Part of a small language model's weights.
Architecture: normalized queries and keys, gated attention, short convolutions, capped logits.
Training: a variant of Muon for these matrices, 200M tokens, 6080 steps.
Each number is 500 + 50 x the weight over its row's rms, rounded and kept within 0 to 999. Layers, rows and columns count from 0. Numbers have three digits each. The size before them is the row's rms in percent of the matrix's.

# layer 4 MLP down (transposed), 512x128, rms 0.124, rows 137-186, columns 0-63
095:462487452489473316543461484508491512497520440570454562489483499472518566453501462401481479463541536514589472396453483546467518617536441494489521456506482558480492519499408539311504458623498544
097:526526439511503525480565497475522417534515541458516449517503532411450518528446481500408494534458515539364477537535471566552578562471420524509589635530383415583536447516530547486499532500460526
100:467534505538481471547457425486545590490504504482461647518576542472529540514520485479509359473522465505532540554632575603577466515457615497569531557501536505458565458485440507496455562496579472
100:492537547619513517473500497599500526545485438510567424579545541442515511567443431503495518445458500552411365499446482426428349429527448523453443427496462526529514522523520546451526495422498572
097:535427483537524575492483536467543522434508537500462434475479485521498476541573491618472521517544479492605506456523579540513552480480497545479510515409555515548497430486527513518540543457514521
097:470543405447510516488469415532447518512506513522470525566508505463539485482493431451498569497514552435499485459512482444470580552456471402513427504503492523521482580527495491403614397575433508
101:400481475603491575511525542506438581540562445496465463468516509531506554477582533558544457497512572479433504444524525387426468586475519548457488496513449480540548484470457517560555435544388461
087:452484603473500619469532437403480471469494469474454550561541505499502515529510531536546445531574440481426557443451440535472444428475497526549481508550502398439512488448573610586480459511510547
095:399411335609475493441479536459456391513478544408566506476506492520505471467531559582518491565528530595478492515482548593517492550498399488475548601486547510533477553454501508525443441450446544
097:481496556456536506478491434504470433593576493485453330449467527440556515511566485507453494385511475465418606577450493412599545519521502473537512497469538478496479490392476506593531498508510482
096:461496487498477492448557475554437497519509562553443590492537504537508581532436483422564462524456531461572546510501558518578531467481516529512481446496576470408398465525341441466498530522599501
094:511533481501483455604509461540489589560556550535505490554469542545541459520492612443547485443493427493586473512575540560470513469419526480529517607555551531499485495563434515474447568491531497
095:553507567503420608537455507529488462489475509491490494516394496509471514563521399464462433526531519503522457645509488507510502448438425532485522341562539583498481519449555400497410492428585515
096:463454373497514495483372509515453476481553566485505544534529511507473445507613401500441508567561559533422493582524487562453501487533429500450472469587498506616532429529507473457478483536480385
104:529411522475603506548601403460497398512486449493496522530431506443497491525506429523547433495482484492465521402548521503570371530453514408506480481497464539493488540478517503526488474387455543
093:489453540439520438414542507467433522467473412545458486565454581517534522563516481541438507530508451553571579486449502443438496429470531492473495476487579487471416469522540585382540501522507515
109:468503560562493554616497523557527508423489466553495522536437598425571481526538488510516474476568488521442479652442450523497539505567511491440470546495447492439328530562392540427543423463506567
084:481529643491473609497495518481483630564420477498517422554521491450422551463535517497451399526492448529554573385476459484541492513506552522481513511439465455486493421510480474492556416410426422
125:514527486518532482571551485498437526407527498534458443509570446510587492511546468510461449481483559424551430406488519497557495593444549472512503568425494473488515481579509512506539471458517490
125:540562470444512460506508471550511443465480499581511519452559432510620564504495508486459545497475554441520456496451530442575420437474526590447503433442492534494443533560566551499482503406482436
095:415478390339545481429413477562320549500428538482486549525423498476530447445430457549521513502520483495571490545519506489475542431500443411495505573465527419573483504488474474595593533441471473
098:561602538433491534609536469538518511530427521511520483492489438514487508446463517439487464467562460544390551450480432575534475503505480563529506509403464428458524497529542391501555483534427528
102:488600550505454491538594574594437622516453551467572448497479435444492514505480568513576437516505512562568450537500577543577534507498526507517546454500490558536496488563490601525506544520549625
097:572630532504555457486514527558558421451573475467532478524581489540525400585449522582565469454520558601439543415469476585532450578499460460472436493494393482443446563567451551504429512453437577
101:604502521486563486451497531423412452590576493577410508543488398495493539495573422496463504392578526434536404406502459464585473453483553500453515515426545423498543464515558491483498488485511488
094:459406545428530445496466521503565545531409507507435506502554465470475490515499488544537514504541498577460542477431499544446458459537453517587485511474508469535456507493440570565421495550466523
096:587480540455467463516480461409537444569554492447519424473447448454498531464561526529473451522478473470472544439585418520431472505515494469525417517475530526456623428484544566451596514504481456
109:436545472527538446450496515556528550526450504541448558438486522539527449567542563469546586529526460746455463516523511516510449453594472586514507487490470452478517477482531497487511443479634509
109:585433568429508520512590447399500494517556485482508465495468486444475442444590370462490465456541524355547465564487504466422408497444435447540523544488606419476526557479562509542455494444511512
109:567487462509566513577520464505519545495475422472519496553442546447575495482521600476511487513450516533426529484431480531444636434428543465616529435393535528473455442403451424487509520486513521
092:542428539556472578428549498508499626486494421546482587486521494515369540500526567513512526478570521538461480543496490539400504448432526539440517427414524465425540537470507485469540557455426584
102:358454470583544582533453595484493418430502488401493523438433500472485540613482414465482551499439502487457513518526538496548550508484466487508448488489567511464606415481495565559491524391525577
099:507475476511537553532529485501567472425505513496432531431551514594429413550522593500573437512500479532429509455571509465576583499473474502497555501522492505469449464511503482451558477550594592
086:416599504536469477362447448486523368503471538407538477531543431485523465495546585562539500466566602512508492446544479518461455472474487514466476499495618442490470494532462537497454533477499562
109:517482552368568570524479436549495451547529536533581484497562448508552591448559557523466501520560413413431493469584531499512582529540488530453486560499577491518502411559478579508485489533491530
095:555444466419416548424495554476534512504481494463476451442507502514469547501520571538468575504504585535414555579368492434500488498441529484428522521432476404489504451419507479447497446552481553
099:423624435482564502528567503545597470491460461548429573508470483506517431589529470497543493561551444526490583461469506528559492556477574510442561477446515472599498451465468472534569525457546456
094:557506519482608445458440429554503596464661495606506575491480483452513556463563416444545550430486460417427496456518455583537422398486561465467455584475470550470458468563572472440484477502490439
100:479428448432556632448552557501536536506411451435595619450531490483505441479473412552465485511498495481498518558489544485483483486565518476485434554520505545487560549471564578473575513429567483
100:522493547604511474463526561403432532508488445486573453508432539488440533528528491515422578540556583507455506544574466488483520527474439573449483593517511494576490483451469367531533496493476497
093:550601507495492434610503484557502447542485491493529476512538462474445524544474590476597595501541505480466407469487454486538512431499497538509475519523469541553543577555545412495474485538452445
081:451515559536357577531407476407530437621467550562501579520536511535445485468567479517496585531504511532504614522489462546513469516461466548540521490452469519514478399513571476449477480455405567
092:568493475417591610417481418522535654577455501593472469428441435518460401437483446473541505423517470506512580553482520536518506511406464533459424515479536554564516500453449571510506479429508412
102:456435412457499418535507502521449523559516575491542513521486528446523570570461413471503525468488543474613504426486495427467524560440510430496479589514573529507475558606389470560540513494433432
112:556513494485558542465460480536449521484496497460541477484512515491441447609499456554550494561484504429468441503561542451563480430561540524508594444560401514585567491524516549446416633491548537
101:468561469473446462546459600526482549486569593454494511541521532499360508506446558520434336451537444474557455422488505425447504487502573395462488501459494527510515452492552589544437440507475401
104:532511507474447493458454531499536570399484554422505505486488585503513523395523470536471445444547482551510508539466593443512499499441485605480501440583476474532517524538603531378493457527397503
095:487439363535523532429419555453448477528584518496440517533573506527456494470497519530549406450512524545493524447509517595549459496526604434386504498511552473493487489473504542509486473520451551
097:507537583445541540549523454534509619519511441491553505438441460560559548586500480410515583444582507525477468523528498575374459493482447405493517476436580552556484429485493518521467463511554516
096:536483567534451486610498499495565508542488531599458577545568464484546531475532475494462495463461487483500553436524499471546416527401502560567584406549459500471429436491495574555510438461477483
# layer 4 MLP up, 512x128, rms 0.269, rows 138-187, columns 0-63
099:468470509500558532393503372525447568491586562540534446475464560601595455503485466413536553491496430461505537439476462516420438542511439432497471470505533603523455537394479522483517431431516519
103:467443402525589433448516547503531463519439647534492485502518451459493501442512430495504554561467485510493548526531482443516564514593559437533467495525537613463391534499547538482491562467512462
098:468415465447477493581510516492494485525494610448364574510468535550541558527555560438515448563511509548600611487528542570524608522564527491474531563484484453527508473524491560589509501553498472
101:537469500515444444562511524500584445398479430497492530433493572505436428517431458447476516479510570449509440502486510491518461574479479574595566460541588503495516434497482470459496583466458540
081:552410494415571450467467535548466519536562513532509500470523512534493441490439499595473528484495512521496519501472469574538422447492523556496470475446459461478545434486553603503452617534442506
091:517566500483439481605520540543485471519491510571440519515500481508547499422459463488483468575479504544611478479450440513534529452463501519490597601381501507452425503421547509568442553516559499
097:442449529492587411433463502435498517567523369463559476546550525548422478496501503429542530509450480483525423545567460472421489508494548562524467530470514579521475499512534488460571514425504470
100:476390478545557490540515358397445421548416499575423511633479460522501598474543561435539558554568509505523515374488532473484574487487490525462437499577446540507530486494566522445517474506502463
100:545508518511547537416496572555535490483425406582492559489490523424504512470466538518463497542429528432507466525459563552430428550467501531460503584558591514573397562442557538415478458536549463
087:568587573576475538493499528448518413467479475455500446476483492451435512494494459507470432471567433453525500491565556554357534510495440567592473544513483398564468569514426519465481511423571496
099:539457491512496520488527502535464489532602627419480480592502423455549563556511541493459521548525420556399429518577458529486471460409543506419539538488518492468526462413596426530553402519486458
101:518483445451540496498503519571513537551532503518540521547491518527558522546526535534406624491465585501480530436443533486447498563455533419526512519515511367510554573523581500444579439583500474
082:564452528443488408473606528540438506535544465533438456528461417480465522519447542470502504500364489462572380395534546473488463578552522483576468515540506476525530552531456544453508579476482385
108:435472626547522528557530404444546520547571478452510540531480469448360469483504470504448488590551571461558456460590551559564427540410539547422518527427519525526499593494536503521563421451561535
091:512465499457533562477506524577513551448532571416528480337518450538438470468416535462463473542549554526454415529596552548470501463508503452549479441526577422550535542513450502575515453490503448
104:516518453498507485439507531542549442491427570435490582520602488515479550435517479390446444485532489509523579396540471490557506486522381499555521550472546462550469548450590397523447614539490505
096:524398422521474487563564517524477508587529543514510528494570517488480437532520481519550448490590480495532465570470463564526614525488518513459573497521567473447490489487536515469549473532447474
124:582429525497505486424491369440514450522530542527581511521586523512583458486439396501508411537497472425547533462547486508612551574552508507527556470567487501588504488503415481496507555467505592
115:504509481493471496464455494481577445509491395509492569445597496599573530527484437477575464418493528558494436513482457493473490465497518545589491515443589538529496542608492517455469546409476501
087:559343453440482486461494524507586591490521463421481515464508499544548513488584477415408523514498451525481420487502480393474423569497440558453496526502480514541524517519527498517455525686511528
096:456453414527506432422419527535464487485512554403414460568486569527458551502544463517551523542504509523547508578518400483505489511427460430528582494541517521475472457516514409491494593476439510
093:445468385517541510523496376515544394481497512468462509397475560500531493496541396445524616468463459509475528489507516475438522491465524449570536590477516521427480505563436457452539452504479438
104:582504539526508483440510450456471558435589529400581495579463583494556512559544454484459572494479501582493547483526455612560508491435544521501446611280520513472454403479530495518585509476453521
103:467509508552467523558595425436604533523424535490553521498492462461538522458545507501541491674489597354512558558506552420446414467578434456419485485503523442460453584523490489453530465412569465
100:577545516573441495539465623472618490504499503388501510491538582453435521444449536521589512498534496497462450457549457558591461643511580439545491559567461475521518445454482422480506568508459477
093:445445502476444552459537529480499570531496503585421522529532581433542472617380463557476411537560591538478505517509474468513570491492519508552446502471544533524530476546382576574436480511517520
118:459527545510577442468591506542563492486579539504559509404491496450496458573504464432438514614521463616465413509479488661507512467581465521461493451480505476519450493529546498433601461506482517
098:454550444539526577432496474440480512524450556520507535466458507429565457530443539493575463525551588468445453511472488423564581527523500597536342531497421552528437497541514384497476526486476482
102:432562388477472525430466571500602453490508426474516585545460465429571500518589512591482523424498567574489501510508559569478559537483490499460481489450540533496507480535563452497521467559443376
105:550472441523562500528488476556493490461528505432352608469539550558544563420517461524472469627496573584459503465533501460587563511491581548511507538391441529566487519453532530442533481565594458
093:476406466498554489461571413410524450518405529478482505475516471576506567525453554458597500572484585528597405449526545518468440517508446415402534501571498513515448488439463502369535491497491495
094:539474566513516472534529534520463457445491527524622568443468585415517441542560436555478542511508501458547533501467573465430454434498557475500480446488527509542456558545422560550506550417570543
087:513513568511370544622425508496547550490595518494498552435545497576464608493492494510442488542549582525496542550556504508511431545501504515515464522382434446555500486530534544621508537504503618
109:452433508478530524586473515521377454428563516465599485463522446506510582522535425548518520481472479578489490471457419448597448622575493494469486502562428561562526530551492453495471480543475486
100:536512492561588514559478486553489466421544487654523429461414452457472495503480473447478451484522461524378517404555463559548494480531531479576444547553582515515481565554459506573493401539534518
108:559483556500465463464514483505480423547550545506456542486424530523450583469504453487394520485437500533484543496519499580442500516504519654502496548526468492462514460503490392460566442587511462
096:501565504544446532475522511475469474458519419407376453541445517439481435459491408614519570379641572551466604481546557472466535558462490561514545527432450488518523459472481530567550507579535501
105:496512476517470451498499364569481460539422466563510467536514470513448463532566557539523565507424503452509502448514477456539518421523466450446523518537501505402441487504475517508496470535501587
094:445502499476542411570562517579464548478501529581493492549493460501553506513434490403448449457530442478427402386484466517453476560535512491451439447451554465445474426471534546431442525544459551
101:501505573467460560531494511456382611446535449494418519549466494536652410584592479452485572446499559555492538407490506596491551478493551491482535620485472479590527550411527418550474491526518536
094:533460410462576463484744483519452529410493424463487512520463537485551403460506507498550450430513510433530480463499453533481497491506491525469481510509523397498523498459451500454465551585506429
091:451550471539438480619553504517510416445500540453465477440507467433517496540527593540540568461571499517496457481536490390515565573522543593490398626407444412485516510511500492520502531543481486
089:572503452581574561550469476549520488553554506439411401513536402513551512516532461565515470573471534450439488464549403528566478318474529551502522442532508483526495454537569478476517483538492426
108:507508468466536460464591579473403406551611562461509446424530539505477528432435472517427529430549539516539526474476494497470585561477519434505511502487593443437475455531463504534494483619510431
087:534500548511546514442529411547467406545564529469542464501594420534521536499545536416512507488478482486425564519587484495464482618590490563465428429507558507516435461522577446461547475471496453
107:476483584526471563464505535541568551450488466483444468519607538453544556519443473438527520473652509501538430475508467447561490550461491452463506566494529411442409388420435549469573517500513499
095:566461491529550513616568436546486409471482537497546541510540540478521533467501478507514655587561467497540459509549479465532480536461464532577394495483468550484458414523484494500628576479481520
106:529535408497438488534497589517575480482416502447487498553518494532490526445434436472493470457417601427465529451426464534519599481546492403494531483457405509558574490469517444482520463501459500
094:456461454551501466481487488411547498470493526487552499465502470497437525516491526451546494515546573555510521555508597501405513507511490410446334612580566548573446513536526468444559479486432379
105:574417465533561453465499396483459439527457549501518510552505519503554497485510382515453501500513443568530530525490505501416620510447511505427457463552520524490480486509462453575576398546452470